{
  "num_hidden_layers": 17,
  "hidden_size": 128,
  "num_attention_heads": 2,
  "num_key_value_heads": 2,
  "head_dim": 64,
  "intermediate_size": 320,
  "vocab_size": 4372,
  "hidden_act": "swiglu",
  "norm": "rmsnorm",
  "norm_place": "pre",
  "norm_eps": 1e-06,
  "positions": "rope",
  "rope_theta": 10000.0,
  "rope_fraction": 1.0,
  "qk_norm": false,
  "attn_scale": 0.125,
  "bias": "none",
  "tie_word_embeddings": false,
  "parallel_block": false,
  "init": "uniform",
  "init_std_qkv": 0.0662,
  "init_std_o": 0.0113,
  "init_std_up": 0.0662,
  "init_std_down": 0.0113,
  "optimizer": "adamw",
  "learning_rate": 0.00306,
  "beta1": 0.9,
  "beta2": 0.98,
  "weight_decay": 0.11,
  "lr_head": 0.00456,
  "warmup_steps": 471,
  "schedule": "wsd",
  "decay_fraction": 0.701,
  "decay_shape": "linear",
  "final_lr_fraction": 0.1,
  "batch_tokens": [8192, 16384, 32768],
  "max_seq_len": 1024,
  "doc_mask": true,
  "train_tokens": 120400000,
  "max_steps": 7089,
  "dataset": "wikipedia_en"
}
Each number is 200 + 20 x the weight over its row's rms, rounded and kept within 0 to 999. Layers, rows and columns count from 0. The size before them is the row's rms in percent of the matrix's.

# layer 13 MLP down, 128x320, rms 0.141, rows 0-43, columns 160-319
101,226,214,219,240,203,174,217,196,203,229,206,182,222,189,173,191,198,216,183,172,172,181,176,246,201,213,179,198,231,195,193,189,209,180,203,205,234,170,201,196,244,210,191,204,179,244,221,177,210,208,181,196,226,198,235,188,230,163,228,233,198,222,198,186,180,206,194,169,188,214,202,236,173,177,220,160,230,199,196,208,207,216,245,173,217,219,206,194,204,212,224,183,212,218,166,167,186,171,194,204,220,207,194,213,202,143,192,172,224,170,197,191,179,189,217,185,220,224,207,211,158,189,207,224,191,215,240,172,196,185,212,185,193,210,227,192,170,208,210,191,198,172,185,198,164,175,196,189,225,215,194,201,175,186,184,197,206,220,175,207
105,191,156,196,193,174,207,202,204,207,190,215,199,194,194,211,214,202,228,214,225,203,191,217,177,194,198,131,206,219,196,183,216,212,164,180,205,197,234,178,211,209,184,190,200,218,200,222,191,163,189,180,154,195,243,201,205,213,191,185,189,219,201,174,228,170,191,179,209,204,176,165,169,207,189,197,200,242,194,214,211,229,193,198,174,197,204,219,208,160,195,206,216,165,201,154,189,227,183,194,240,199,214,243,185,210,205,194,209,218,193,185,238,246,180,193,185,190,192,206,161,193,176,222,199,174,228,208,198,210,205,200,223,207,167,216,197,219,204,213,193,207,204,204,218,215,199,210,186,193,188,177,215,193,199,198,195,226,217,219,179
093,208,182,239,210,193,199,194,186,209,230,209,154,206,193,197,181,226,203,226,202,218,164,153,196,187,219,184,218,224,237,198,181,224,220,192,165,220,199,217,197,197,199,217,187,205,222,186,207,200,209,191,186,195,202,221,196,194,207,237,209,205,194,201,210,208,212,223,194,235,179,177,176,187,194,225,157,241,193,186,203,187,206,211,211,203,218,218,233,188,179,178,153,182,175,208,213,224,205,180,214,202,227,217,198,192,205,205,182,207,209,188,213,243,184,219,195,184,198,180,202,214,207,202,196,198,186,191,225,231,231,178,211,220,235,230,180,188,217,212,182,197,194,202,212,205,199,193,183,147,199,225,227,231,207,217,192,205,206,209,197
097,210,201,209,220,214,217,193,184,233,194,153,211,173,238,185,232,206,215,173,177,175,201,210,234,170,186,176,185,205,196,206,189,186,174,217,199,223,231,200,207,211,191,171,215,194,206,199,188,238,187,161,217,240,195,222,199,199,190,178,209,204,190,151,216,186,187,198,230,197,201,206,182,195,193,178,232,199,190,186,233,200,197,210,233,194,186,180,195,200,182,227,188,226,189,194,190,201,233,184,197,178,213,214,193,237,215,172,203,215,246,200,169,226,193,199,171,241,201,200,228,162,214,197,201,221,212,195,204,200,215,175,184,194,211,210,195,173,212,212,196,198,136,199,195,225,180,180,170,201,188,182,169,183,212,156,205,189,236,219,227
103,236,195,204,188,224,225,205,196,202,202,192,219,246,166,186,206,237,234,189,178,260,172,173,192,211,205,203,205,211,175,175,230,209,184,177,214,205,182,210,196,215,183,203,235,196,140,196,220,206,218,179,206,239,204,176,228,195,215,198,208,166,204,208,196,206,202,173,234,203,221,198,240,244,190,237,226,198,163,196,188,166,207,184,174,218,188,182,208,214,230,212,175,178,196,189,181,184,175,207,183,198,178,214,195,229,207,213,218,224,217,208,214,163,167,194,206,193,194,227,235,213,188,189,198,183,233,198,206,225,173,227,212,190,171,168,197,184,192,219,236,187,159,198,231,187,219,202,202,179,220,208,176,166,222,181,232,235,202,249,162
099,182,204,224,183,238,210,203,186,205,179,213,196,185,224,172,190,206,208,217,206,191,212,207,202,221,201,170,166,210,188,192,192,233,190,192,195,192,194,176,197,190,169,211,188,173,189,193,179,225,226,195,218,216,215,216,187,195,193,224,190,205,229,201,193,194,213,239,222,188,210,204,188,188,182,194,214,192,205,236,188,199,202,222,193,230,206,193,168,223,187,210,174,172,190,188,210,208,241,162,245,169,187,197,167,192,152,161,144,216,168,217,183,216,173,194,178,217,210,202,215,224,190,204,176,185,191,206,229,203,203,191,227,215,184,225,231,203,222,186,194,242,204,155,201,198,224,230,191,221,223,202,202,175,202,197,219,208,193,173,220
091,194,193,239,232,210,199,202,200,207,200,222,186,225,189,214,222,168,215,236,207,213,181,225,180,189,189,190,185,223,182,214,162,198,212,172,206,201,205,224,211,188,205,199,230,199,168,210,192,184,184,196,202,191,181,188,175,207,177,175,191,171,212,174,192,169,209,212,195,216,175,214,229,207,177,186,221,152,165,180,196,238,200,220,151,207,181,191,186,174,183,242,189,182,201,163,202,209,170,233,225,181,212,206,214,177,171,187,213,202,219,231,198,177,172,197,176,202,189,200,232,194,210,217,185,182,188,197,194,208,171,196,184,183,184,201,149,204,197,190,217,190,238,205,194,197,205,237,181,179,161,178,177,234,168,208,214,200,191,178,233
167,193,194,201,199,193,216,193,187,251,190,187,180,229,184,213,210,242,174,219,200,178,239,217,173,186,197,194,220,190,187,198,208,207,210,164,232,196,208,219,175,208,209,197,192,204,183,190,190,195,214,207,189,194,202,209,180,207,201,217,249,207,215,192,189,183,230,204,194,191,220,193,196,182,180,195,201,194,217,190,192,169,177,213,223,207,202,203,209,165,200,213,186,236,156,195,172,210,214,201,197,208,200,213,214,237,181,216,199,176,198,213,187,191,233,192,210,193,205,220,200,231,187,209,194,196,198,207,202,157,223,204,212,218,206,204,190,221,169,206,189,203,208,183,182,185,200,166,211,214,210,206,235,178,202,174,223,224,209,211,202
092,219,191,189,216,217,234,187,200,193,222,172,219,196,222,227,200,193,247,186,134,191,193,190,182,180,200,196,194,191,219,226,226,202,183,201,191,197,173,168,201,177,193,197,194,206,184,207,194,208,206,186,202,165,190,205,214,240,189,192,160,196,184,228,156,228,186,202,198,141,222,217,198,206,187,183,223,187,183,240,216,187,209,180,192,219,189,196,194,215,206,242,201,224,193,197,219,210,215,181,243,214,207,242,213,211,204,188,183,211,179,196,195,167,229,182,170,216,205,201,200,191,218,209,191,204,186,225,182,189,188,231,176,218,196,196,196,223,205,184,215,245,176,166,188,208,183,197,194,207,195,239,237,221,209,205,237,196,210,184,165
098,242,214,204,179,216,244,212,192,189,195,236,196,198,220,166,198,197,181,207,194,189,217,192,229,242,182,190,213,198,189,204,178,210,193,202,186,220,204,200,202,227,206,173,225,208,186,229,178,188,208,181,225,187,209,198,239,204,203,219,196,169,198,201,168,232,190,170,204,196,186,189,195,194,203,233,193,203,223,227,176,222,191,193,205,150,211,213,211,191,175,185,179,195,202,183,178,210,206,183,163,220,183,201,195,192,178,203,203,175,198,206,208,164,207,238,196,156,181,218,207,178,192,145,217,231,221,226,219,231,192,180,214,205,213,201,222,241,212,203,185,190,167,175,193,219,208,203,182,209,184,205,168,218,170,209,195,184,210,197,183
093,241,166,194,183,181,196,199,189,190,229,201,165,228,204,180,207,234,208,183,185,178,213,194,223,205,182,202,181,237,213,156,196,197,202,201,166,223,191,197,213,206,235,199,194,180,188,180,204,222,200,192,217,206,229,190,171,177,213,215,252,158,188,171,176,205,226,223,222,210,191,179,202,198,200,166,217,205,179,201,222,165,205,227,207,227,233,195,231,237,214,217,209,188,192,190,193,217,194,227,182,191,211,193,190,190,185,212,218,175,199,243,213,155,241,200,170,178,236,175,188,228,222,185,185,209,206,136,225,183,205,225,232,177,180,210,233,230,190,206,219,198,218,179,191,190,229,206,169,189,221,221,211,187,213,219,189,174,199,206,212
096,221,222,221,203,171,179,171,226,202,228,228,201,173,192,217,214,187,218,196,196,186,181,196,207,186,243,193,173,173,206,177,227,205,212,216,170,220,236,151,187,179,237,216,224,209,232,230,209,186,208,206,208,200,203,184,189,264,219,191,186,196,197,175,171,215,187,203,191,188,168,197,193,212,219,188,195,179,223,165,220,195,196,207,203,172,191,181,195,210,185,207,186,199,187,225,186,166,201,221,201,205,213,194,203,245,231,186,232,212,193,196,195,167,232,221,182,193,212,209,219,190,234,175,206,145,193,169,197,183,211,227,207,235,160,178,170,235,190,209,162,244,213,228,202,188,190,209,184,173,216,202,209,190,236,204,236,201,184,208,205
100,167,176,177,190,213,226,202,223,171,180,165,203,214,200,175,216,160,208,197,190,198,213,150,213,207,211,213,219,221,248,178,209,169,141,201,200,237,206,192,182,185,170,213,220,193,206,170,185,170,186,201,192,168,189,181,227,197,185,202,199,210,206,188,227,205,181,210,244,193,198,254,203,181,166,209,202,183,172,222,189,234,192,218,170,251,200,187,179,225,197,219,219,228,206,200,212,202,236,195,204,180,174,209,186,168,189,229,223,214,203,207,211,204,185,206,211,196,198,207,189,199,199,217,226,177,212,182,209,233,191,192,180,207,178,168,185,202,163,191,161,166,199,195,194,217,179,184,211,204,192,217,207,166,199,194,210,178,158,180,215
097,185,204,210,178,210,212,219,225,208,180,191,209,174,215,188,201,182,156,211,202,203,193,193,167,212,212,206,206,219,191,198,218,237,249,216,223,166,202,208,190,190,228,206,178,191,222,176,222,243,210,204,174,208,264,232,200,231,156,166,169,195,200,215,228,172,207,220,193,173,187,186,167,184,173,243,227,181,207,215,195,182,204,175,192,176,152,174,200,189,212,184,168,211,194,225,211,198,178,202,218,162,214,179,182,176,200,194,196,225,210,182,232,212,222,231,205,189,196,228,205,206,227,189,226,184,186,207,177,224,177,186,179,188,193,205,223,170,228,199,179,222,221,174,209,220,216,237,223,217,194,185,190,172,187,210,198,203,206,215,207
096,158,198,218,137,208,214,171,219,186,220,185,204,228,230,189,241,214,179,179,169,212,199,200,182,226,201,176,208,179,183,229,200,154,202,172,212,190,238,158,183,225,189,175,177,186,190,218,215,202,210,197,224,214,208,178,216,194,206,214,234,178,187,192,228,224,200,174,198,193,247,194,197,213,191,243,231,216,171,208,206,168,209,156,187,216,193,183,216,194,184,188,212,207,204,169,200,189,196,200,208,181,203,201,223,208,174,181,178,225,218,190,201,205,221,196,213,196,223,229,219,201,189,171,185,205,193,190,222,232,222,201,201,202,194,193,202,195,224,193,225,190,210,224,212,214,210,188,176,163,212,158,196,241,232,197,184,218,184,215,198
093,159,181,199,245,201,230,226,210,204,178,205,181,244,190,216,208,157,168,174,175,190,225,197,180,208,175,186,202,238,199,197,193,223,218,181,200,198,211,207,188,184,201,210,221,210,198,191,260,220,198,226,159,180,183,195,207,181,197,215,199,204,202,186,214,216,226,198,186,137,219,229,161,218,223,191,180,171,200,224,204,222,214,201,201,182,184,169,214,184,221,176,205,211,208,185,182,185,200,211,162,185,196,198,173,214,198,180,200,188,234,214,201,157,242,196,196,241,210,218,208,223,215,174,206,198,206,194,179,188,228,183,197,187,185,169,189,208,179,216,193,211,238,219,215,172,219,216,199,194,190,245,217,195,213,212,154,204,188,180,160
107,178,195,224,175,212,179,192,211,179,221,199,189,208,201,204,236,210,221,177,192,213,228,226,192,176,185,150,196,192,201,198,203,229,217,211,201,196,216,203,208,214,169,159,201,172,179,165,171,167,180,184,205,183,154,250,202,216,179,198,194,224,225,224,198,200,209,191,240,167,196,176,218,176,235,214,172,191,207,199,210,193,195,170,224,205,205,219,229,168,171,183,197,226,204,233,182,197,206,191,208,212,218,188,200,212,201,200,215,209,234,188,198,180,153,182,200,247,193,220,212,172,197,195,185,211,141,212,191,215,185,157,205,201,219,201,211,204,208,193,197,194,184,169,213,200,196,191,208,212,190,193,188,256,200,169,215,193,188,210,158
095,230,195,206,144,208,214,196,196,224,203,183,187,196,206,235,235,207,207,202,223,211,210,173,171,202,232,206,204,189,213,181,192,209,211,205,174,193,176,174,198,198,179,191,224,160,210,196,175,195,199,229,200,187,209,194,209,196,207,162,224,196,199,204,208,212,207,200,193,212,171,145,231,187,231,176,188,228,196,200,211,221,231,208,184,224,253,219,190,234,188,182,177,198,199,201,179,219,148,230,207,201,218,223,199,191,223,221,188,191,156,188,225,228,176,165,193,159,190,179,207,216,186,173,219,188,207,228,220,212,180,188,229,192,192,181,226,228,205,194,187,176,188,176,213,181,213,181,159,188,182,194,243,194,249,190,202,174,191,204,202
096,180,228,210,213,176,186,226,187,195,216,222,193,228,232,178,188,211,213,214,159,209,185,232,167,174,207,194,198,208,176,218,167,240,162,176,176,182,228,212,188,184,192,195,238,209,198,258,196,220,237,200,214,228,220,196,189,217,190,169,165,195,196,171,183,166,182,232,222,216,214,208,206,223,188,199,193,178,248,182,187,172,198,205,205,189,159,190,194,201,175,251,186,217,206,195,196,180,221,230,202,202,177,190,198,209,242,173,178,195,207,183,222,185,186,165,196,174,218,194,198,218,178,217,189,210,179,212,172,229,180,199,198,191,194,196,194,188,198,220,234,212,224,174,201,216,201,199,206,171,164,200,232,178,202,213,174,190,186,209,188
107,186,198,193,190,197,231,207,212,194,216,199,197,241,218,184,198,211,214,202,200,224,195,190,223,197,188,209,208,180,164,195,240,207,197,214,142,167,204,178,213,197,150,222,207,191,203,194,205,200,165,217,224,190,166,187,176,159,209,182,208,197,206,207,207,209,182,191,240,199,208,192,202,211,193,175,156,176,229,209,200,210,198,225,204,233,215,187,200,241,210,202,182,207,212,164,217,167,203,193,192,242,173,211,207,207,141,233,204,196,241,190,178,220,194,200,191,186,205,193,184,213,148,193,216,232,204,195,192,205,187,233,223,194,203,202,185,199,189,191,182,189,222,186,222,206,214,203,195,164,240,204,249,221,228,163,189,195,188,166,220
110,185,188,187,159,232,171,189,193,194,200,193,181,222,254,209,211,199,194,194,180,184,199,185,206,213,177,191,191,196,184,181,240,205,199,170,182,234,188,208,196,194,190,201,203,187,233,198,235,184,179,213,219,161,197,218,200,161,214,186,178,160,205,218,168,197,197,215,223,198,224,185,221,198,212,216,168,206,196,186,176,219,228,214,195,197,217,184,196,188,199,200,208,185,184,231,209,195,164,194,208,201,221,200,192,178,205,211,207,248,212,173,212,189,242,213,201,233,181,194,215,218,227,166,235,204,207,165,205,220,205,170,214,171,200,235,177,203,195,207,203,184,192,218,144,207,225,172,232,224,171,208,246,215,177,220,175,186,217,204,182
099,232,253,220,195,237,184,213,201,206,168,197,224,227,235,209,243,201,179,166,162,215,204,187,213,202,219,198,197,212,190,149,200,225,216,225,223,191,197,180,202,191,220,157,216,202,209,196,197,193,194,210,202,190,206,219,210,185,219,180,192,176,188,205,224,215,211,198,190,167,176,172,229,176,222,191,192,197,183,187,222,179,156,222,235,201,193,209,243,216,192,202,187,164,212,189,206,179,217,165,189,211,190,198,223,172,218,176,195,201,235,225,215,197,201,203,196,203,185,190,236,167,220,191,167,210,195,176,217,178,190,210,210,198,194,192,162,203,173,185,234,185,229,185,190,172,195,161,184,227,226,207,187,213,201,195,160,198,209,200,240
117,182,206,182,223,192,174,185,212,211,222,201,189,176,193,187,173,235,231,202,188,170,161,222,207,164,191,169,221,214,232,167,209,223,199,237,208,188,202,215,199,207,196,223,189,205,204,206,222,157,193,202,177,207,168,243,154,208,169,179,208,208,214,184,199,205,176,192,207,234,190,215,182,193,202,204,181,201,228,184,226,201,176,177,185,216,228,245,249,231,190,176,174,226,186,198,216,197,202,172,150,182,240,201,198,170,207,193,209,195,201,193,207,203,206,205,183,179,197,188,224,176,216,198,213,183,198,209,220,171,196,208,193,232,215,174,206,186,216,199,197,182,224,205,218,233,174,238,238,215,204,187,200,197,201,185,183,221,214,184,216
100,162,194,199,195,233,189,185,201,185,187,199,211,197,213,186,210,186,205,210,211,205,211,208,186,196,213,207,205,197,201,190,214,206,194,221,202,193,169,188,191,170,174,197,208,140,195,186,177,205,209,172,212,204,205,200,197,179,247,206,222,200,228,180,207,200,200,175,181,181,199,236,212,219,196,213,229,205,160,213,204,199,169,171,198,177,203,200,205,183,183,170,193,206,213,171,181,166,182,212,203,187,241,237,187,199,220,237,194,199,187,215,221,208,185,192,187,240,220,224,218,205,185,191,180,234,195,221,190,209,212,209,217,225,248,203,218,183,214,201,151,190,158,208,200,205,197,188,207,200,234,215,222,186,178,199,208,210,199,219,203
109,206,190,181,198,203,158,264,229,185,207,196,201,189,198,226,205,204,232,171,181,207,216,194,206,234,164,202,228,198,230,227,193,194,185,183,213,200,195,209,187,230,218,217,201,234,174,189,209,196,156,204,232,232,166,215,136,173,180,179,200,209,224,172,208,172,169,169,192,198,208,205,193,174,191,213,189,207,206,218,234,184,197,182,179,205,241,208,209,205,196,199,188,204,204,166,221,220,234,200,204,167,211,167,201,187,185,229,191,163,177,221,236,213,189,177,195,197,184,191,198,189,206,225,165,205,181,205,212,198,215,225,182,219,194,204,218,217,174,172,225,216,216,222,208,252,185,190,186,206,221,191,197,205,222,228,167,223,193,195,222
099,250,223,197,183,208,218,210,197,182,194,224,193,199,214,192,186,214,223,172,203,194,176,221,178,211,208,214,234,195,217,197,201,193,162,204,176,223,193,206,183,172,216,169,207,198,207,193,186,245,191,194,192,191,219,190,192,205,196,204,205,183,222,178,249,274,199,189,197,194,237,189,219,211,177,210,209,195,239,193,180,194,203,197,190,199,198,178,204,182,209,184,214,168,221,203,206,211,218,229,184,188,190,227,226,221,196,224,210,214,199,170,179,229,149,184,202,196,201,194,204,200,179,220,188,190,201,240,170,207,178,220,180,197,182,211,213,221,199,174,186,218,202,195,199,194,221,221,226,195,188,248,202,214,211,212,216,198,166,236,164
091,162,226,193,189,220,221,213,200,208,182,208,204,208,227,196,204,245,242,200,214,252,213,205,200,197,208,218,170,221,208,153,208,207,204,195,225,189,207,219,227,218,208,209,187,174,188,167,224,196,198,201,206,179,207,190,193,185,201,202,217,215,188,189,187,183,190,184,205,202,205,200,214,206,202,184,177,181,178,199,200,196,183,205,203,188,171,194,217,212,207,240,188,186,183,200,221,209,193,199,202,209,188,192,184,187,174,221,228,183,238,197,187,190,205,177,179,180,179,189,199,190,163,208,170,203,225,201,191,207,200,240,193,201,171,219,179,206,205,171,226,203,188,179,213,209,247,164,173,188,168,229,206,154,178,179,196,202,158,235,219
096,195,261,181,219,203,199,197,196,205,173,181,179,154,190,204,206,221,174,208,186,185,198,200,181,181,198,202,204,218,220,204,165,220,197,169,214,196,185,208,223,188,147,167,219,192,226,215,215,174,181,201,157,218,209,222,229,172,182,215,156,203,196,212,233,205,204,204,233,211,214,202,183,214,190,219,175,174,222,200,226,202,195,187,229,226,198,173,199,205,205,226,204,167,229,181,188,242,163,143,201,217,221,194,187,204,201,193,169,208,161,226,214,173,160,182,169,223,173,188,173,167,211,185,181,213,211,228,201,219,198,169,193,176,174,239,219,180,184,162,176,198,227,204,197,200,171,204,170,213,207,202,204,217,196,217,198,212,197,198,215
099,217,154,214,213,154,193,206,202,192,211,209,209,189,229,194,210,213,207,181,166,196,194,191,217,199,217,179,200,197,192,178,187,179,204,229,208,160,197,201,220,190,234,226,209,215,197,195,260,215,172,163,202,179,180,161,200,192,195,243,180,217,213,189,170,192,207,195,193,217,225,168,197,180,203,200,245,189,202,198,183,189,191,221,269,218,212,201,219,185,168,200,194,162,187,200,230,174,226,197,257,202,194,167,178,218,170,182,239,246,212,185,212,198,171,236,192,223,196,190,217,214,195,188,214,209,201,199,185,188,186,185,179,194,216,180,195,212,190,212,235,193,203,192,189,197,231,225,211,188,180,211,200,144,189,157,216,234,218,220,193
128,212,237,213,166,175,214,149,196,193,182,179,225,222,163,201,248,238,197,216,200,186,150,182,220,174,184,166,167,227,180,182,221,202,218,197,190,203,200,210,200,265,184,177,164,194,173,202,218,197,176,165,187,187,224,178,198,188,211,238,190,202,213,221,194,189,199,222,201,189,202,203,227,221,192,160,215,209,227,204,220,169,191,193,193,195,182,233,201,218,201,209,200,194,172,183,207,187,185,211,191,204,191,217,216,203,181,221,202,172,205,229,212,190,215,225,187,192,188,164,179,194,198,170,206,220,192,214,206,176,250,159,194,248,196,202,209,203,164,205,222,178,189,213,181,214,233,182,212,196,208,181,204,200,213,187,198,221,210,196,210
110,201,200,205,190,240,188,234,202,188,181,186,227,209,204,172,210,182,190,187,189,182,236,195,170,184,206,184,210,175,188,228,160,214,226,242,216,202,201,203,194,190,213,191,223,201,186,210,219,222,187,194,221,195,208,237,208,207,174,196,212,229,200,219,182,195,218,166,222,235,204,194,216,199,222,186,212,233,196,218,177,221,209,197,171,203,215,198,193,212,201,181,205,190,173,181,190,228,231,230,203,213,213,171,160,200,205,207,176,221,201,175,218,219,221,182,190,227,205,203,209,223,207,206,215,152,190,209,186,216,187,208,182,186,212,222,234,185,202,197,218,202,217,181,200,192,217,198,210,217,192,174,213,193,217,240,182,226,194,225,213
097,203,194,238,203,218,207,195,217,200,208,183,185,185,199,214,218,174,175,210,194,158,199,203,198,196,189,208,195,188,210,205,182,191,158,204,205,212,217,194,198,227,198,185,186,210,192,179,197,184,200,167,160,212,200,214,182,231,212,169,182,190,202,205,191,205,182,187,199,201,195,208,169,197,214,194,162,224,184,196,257,178,172,192,202,191,193,189,156,184,191,195,236,206,270,232,189,175,192,149,227,192,217,163,129,235,189,183,224,226,233,189,202,213,197,168,196,186,222,214,211,231,227,205,193,175,174,190,196,204,210,197,169,209,204,180,221,195,182,225,178,211,208,220,190,208,171,224,188,197,190,158,194,210,196,229,206,211,188,210,200
108,216,200,185,166,201,201,214,212,211,202,155,198,221,205,204,198,229,216,200,156,209,221,168,198,188,214,210,188,234,198,184,202,209,171,236,176,210,202,211,213,238,192,162,218,193,186,203,174,213,186,163,180,232,201,187,185,198,176,210,237,189,136,202,193,216,181,202,198,177,217,192,204,211,227,186,180,201,174,208,186,185,204,197,219,221,205,183,236,198,198,193,220,219,191,220,205,212,213,204,232,209,199,203,219,232,207,210,194,188,203,171,200,224,222,196,161,217,208,156,190,253,176,208,209,186,212,197,228,180,210,193,202,190,166,221,193,173,202,185,168,216,157,196,180,185,227,193,201,223,186,210,202,178,220,206,213,197,210,186,200
100,215,221,204,203,201,195,188,182,185,226,190,245,196,210,186,178,164,202,199,166,191,195,229,170,211,209,187,188,155,198,209,191,193,207,241,182,187,163,211,231,175,224,152,201,201,175,177,202,199,209,186,171,207,225,187,203,184,219,200,190,163,208,218,219,199,188,200,196,227,198,197,166,190,216,205,193,186,210,206,212,179,209,224,231,200,221,241,186,182,191,187,198,158,240,202,206,161,178,229,205,190,209,195,229,165,212,189,180,223,230,180,221,228,182,193,248,217,209,209,222,206,212,188,210,187,161,206,212,187,167,204,208,220,192,218,198,199,181,188,205,207,208,219,210,165,180,194,214,202,235,238,195,207,223,170,206,167,208,225,176
100,212,234,204,187,182,215,189,209,200,203,207,193,176,204,201,207,221,212,187,186,179,203,209,245,189,235,228,213,201,197,195,212,181,180,231,206,193,244,223,178,204,189,187,207,196,220,181,213,240,176,252,207,225,188,196,194,222,218,198,165,208,187,153,209,183,188,215,212,209,226,203,196,190,185,220,236,200,187,212,207,173,210,206,224,222,193,197,201,208,173,242,185,254,224,225,227,219,185,206,238,183,194,199,215,213,171,199,165,203,178,195,219,191,198,195,211,150,197,223,215,209,230,206,210,198,168,232,199,210,193,221,193,203,232,197,229,199,208,203,210,202,227,193,191,192,193,192,188,197,185,178,225,190,189,183,194,221,197,177,189
101,208,201,192,218,225,210,175,199,220,191,203,182,215,172,215,251,178,165,209,201,188,188,202,216,223,168,209,196,212,205,187,174,209,176,191,184,186,221,202,177,188,216,215,188,182,222,190,205,240,184,189,228,225,219,193,204,189,193,202,215,198,170,198,192,205,218,164,164,209,206,161,264,184,187,196,183,239,165,205,218,204,210,228,161,207,167,182,179,207,193,167,210,206,210,208,197,181,157,230,182,220,195,211,200,193,163,190,186,218,201,252,193,207,195,180,221,238,217,211,186,207,227,213,198,210,197,180,165,183,197,169,216,192,158,214,161,196,195,208,197,206,228,210,208,193,182,205,221,229,187,211,226,203,183,184,173,182,235,231,175
096,201,162,190,177,215,201,209,204,169,204,195,191,237,224,214,211,202,202,171,229,158,213,222,199,239,158,254,241,190,197,225,230,176,191,206,162,203,181,174,178,190,151,187,161,221,200,201,159,230,181,216,184,210,146,178,208,200,181,189,220,205,202,199,179,236,196,199,196,168,191,228,180,177,119,195,192,238,179,192,198,175,179,204,221,213,204,178,190,212,186,243,200,196,179,212,188,218,228,201,185,204,200,230,197,208,188,182,204,196,171,198,191,198,208,215,215,175,231,187,210,194,206,203,159,168,203,157,183,194,196,203,218,208,208,202,172,226,178,216,196,195,209,196,227,212,209,204,217,207,218,235,201,213,182,207,186,202,187,190,208
094,213,210,183,192,205,188,176,178,187,243,242,216,189,194,208,151,186,213,174,188,195,217,227,229,200,198,217,192,197,202,241,213,184,184,205,216,203,186,203,193,193,212,199,237,187,208,224,199,151,205,177,251,174,179,178,208,170,215,223,219,219,209,214,161,222,216,185,204,203,179,222,211,172,191,209,221,240,145,213,202,181,170,210,222,247,181,224,219,202,223,205,226,168,192,212,243,189,171,198,222,201,194,192,210,212,177,197,208,159,190,231,194,171,189,220,190,210,201,186,210,178,217,231,196,213,192,169,178,159,231,238,171,216,204,154,231,237,183,198,196,177,204,208,209,192,181,208,170,209,205,201,180,225,192,200,245,185,185,211,179
132,210,198,186,224,180,188,218,208,219,221,181,208,215,186,194,237,238,193,215,212,195,209,220,202,181,229,216,189,226,225,191,194,240,195,246,177,193,206,218,176,186,212,221,169,231,226,220,216,223,206,230,212,211,187,231,171,197,192,164,213,223,203,210,212,200,216,215,201,195,182,197,185,188,197,192,186,187,210,195,197,158,141,220,205,192,214,211,202,214,192,224,192,238,175,174,205,224,243,227,210,217,212,189,189,213,188,201,174,170,200,193,184,206,207,201,228,210,210,217,185,223,193,232,157,217,187,178,163,214,210,175,225,222,205,204,198,195,206,226,170,166,195,202,220,179,200,182,200,214,204,218,214,210,256,199,192,203,185,189,239
102,206,160,206,178,199,215,192,195,188,195,231,190,200,185,215,183,196,186,217,215,175,193,201,271,213,227,187,207,186,182,198,200,209,175,203,160,158,219,200,196,167,185,208,172,188,158,217,197,206,239,172,202,186,227,191,243,200,205,240,199,205,173,214,166,219,202,199,221,193,188,209,230,203,182,169,216,174,205,191,206,217,207,221,213,174,187,187,163,181,204,194,216,251,163,222,189,189,213,222,188,218,195,189,201,160,209,188,210,202,163,215,196,184,174,188,182,223,192,173,193,207,167,209,188,202,197,225,184,197,225,208,184,194,220,173,243,195,191,200,193,226,223,184,178,195,209,228,195,177,198,190,168,190,207,164,196,227,196,188,193
088,203,203,220,174,216,205,166,222,187,199,179,232,222,205,189,204,212,206,178,193,200,166,194,208,213,204,195,235,213,166,184,209,180,225,202,189,216,242,181,199,197,172,207,212,208,211,193,204,176,184,211,221,189,204,176,200,196,213,195,190,191,175,233,219,216,173,227,194,203,216,178,195,193,192,176,175,200,168,208,192,167,221,185,210,200,194,183,213,240,181,188,223,195,179,191,213,221,188,227,204,193,156,172,201,164,189,177,188,181,175,206,209,193,200,163,224,164,213,183,203,199,228,221,193,179,191,199,204,194,218,219,189,240,227,214,192,209,203,180,235,225,240,189,197,195,195,208,195,190,224,218,229,234,184,191,173,196,192,185,203
110,248,187,187,174,225,205,201,204,194,206,167,190,227,204,170,181,222,206,220,213,204,161,188,186,191,175,257,194,196,200,224,165,192,204,197,188,191,207,192,224,187,179,213,193,222,185,229,190,206,236,178,227,174,199,196,185,190,211,186,222,209,188,173,162,211,204,170,235,223,175,147,215,227,191,205,192,190,184,193,183,173,229,191,184,212,212,188,215,199,182,230,206,200,203,208,219,209,198,186,205,181,198,209,216,227,205,210,165,197,190,189,206,256,229,214,193,187,225,188,171,204,189,202,169,218,208,203,230,211,239,218,182,207,175,238,193,247,195,159,244,182,185,238,163,199,205,173,224,205,187,202,206,210,190,201,188,195,189,221,184
101,199,220,229,181,212,195,135,189,195,187,201,226,221,171,208,196,170,187,193,183,191,209,237,189,211,228,178,182,191,202,166,185,175,201,188,224,162,207,222,195,210,222,169,215,201,206,212,201,222,171,179,153,179,196,219,208,195,225,179,190,174,197,229,180,229,218,181,218,186,157,206,211,212,208,220,211,183,167,220,219,227,214,204,218,207,192,216,172,156,200,196,236,190,207,211,180,241,216,212,237,188,186,254,198,196,213,186,218,222,199,215,197,195,171,229,211,180,209,213,203,194,173,181,211,180,240,212,206,214,183,208,203,198,200,160,217,210,203,202,183,200,210,228,200,198,202,210,223,190,197,184,144,224,189,188,204,176,173,219,209
096,190,190,203,201,200,213,222,189,179,203,230,186,182,190,218,206,209,161,241,204,191,206,178,162,221,248,175,182,204,238,208,201,210,194,211,240,199,193,218,190,197,212,212,205,215,235,213,213,204,238,200,232,203,194,245,164,185,217,175,193,217,193,206,171,175,211,205,206,216,193,196,231,213,202,197,204,203,189,185,224,205,194,218,200,202,228,191,187,221,197,185,177,192,203,190,198,237,229,234,208,216,190,191,209,219,186,212,195,179,218,218,187,222,161,227,225,204,231,166,166,205,210,203,209,207,183,223,221,222,180,219,232,218,210,196,197,183,182,206,173,173,183,215,217,201,212,187,209,163,219,209,170,201,189,253,210,240,179,188,207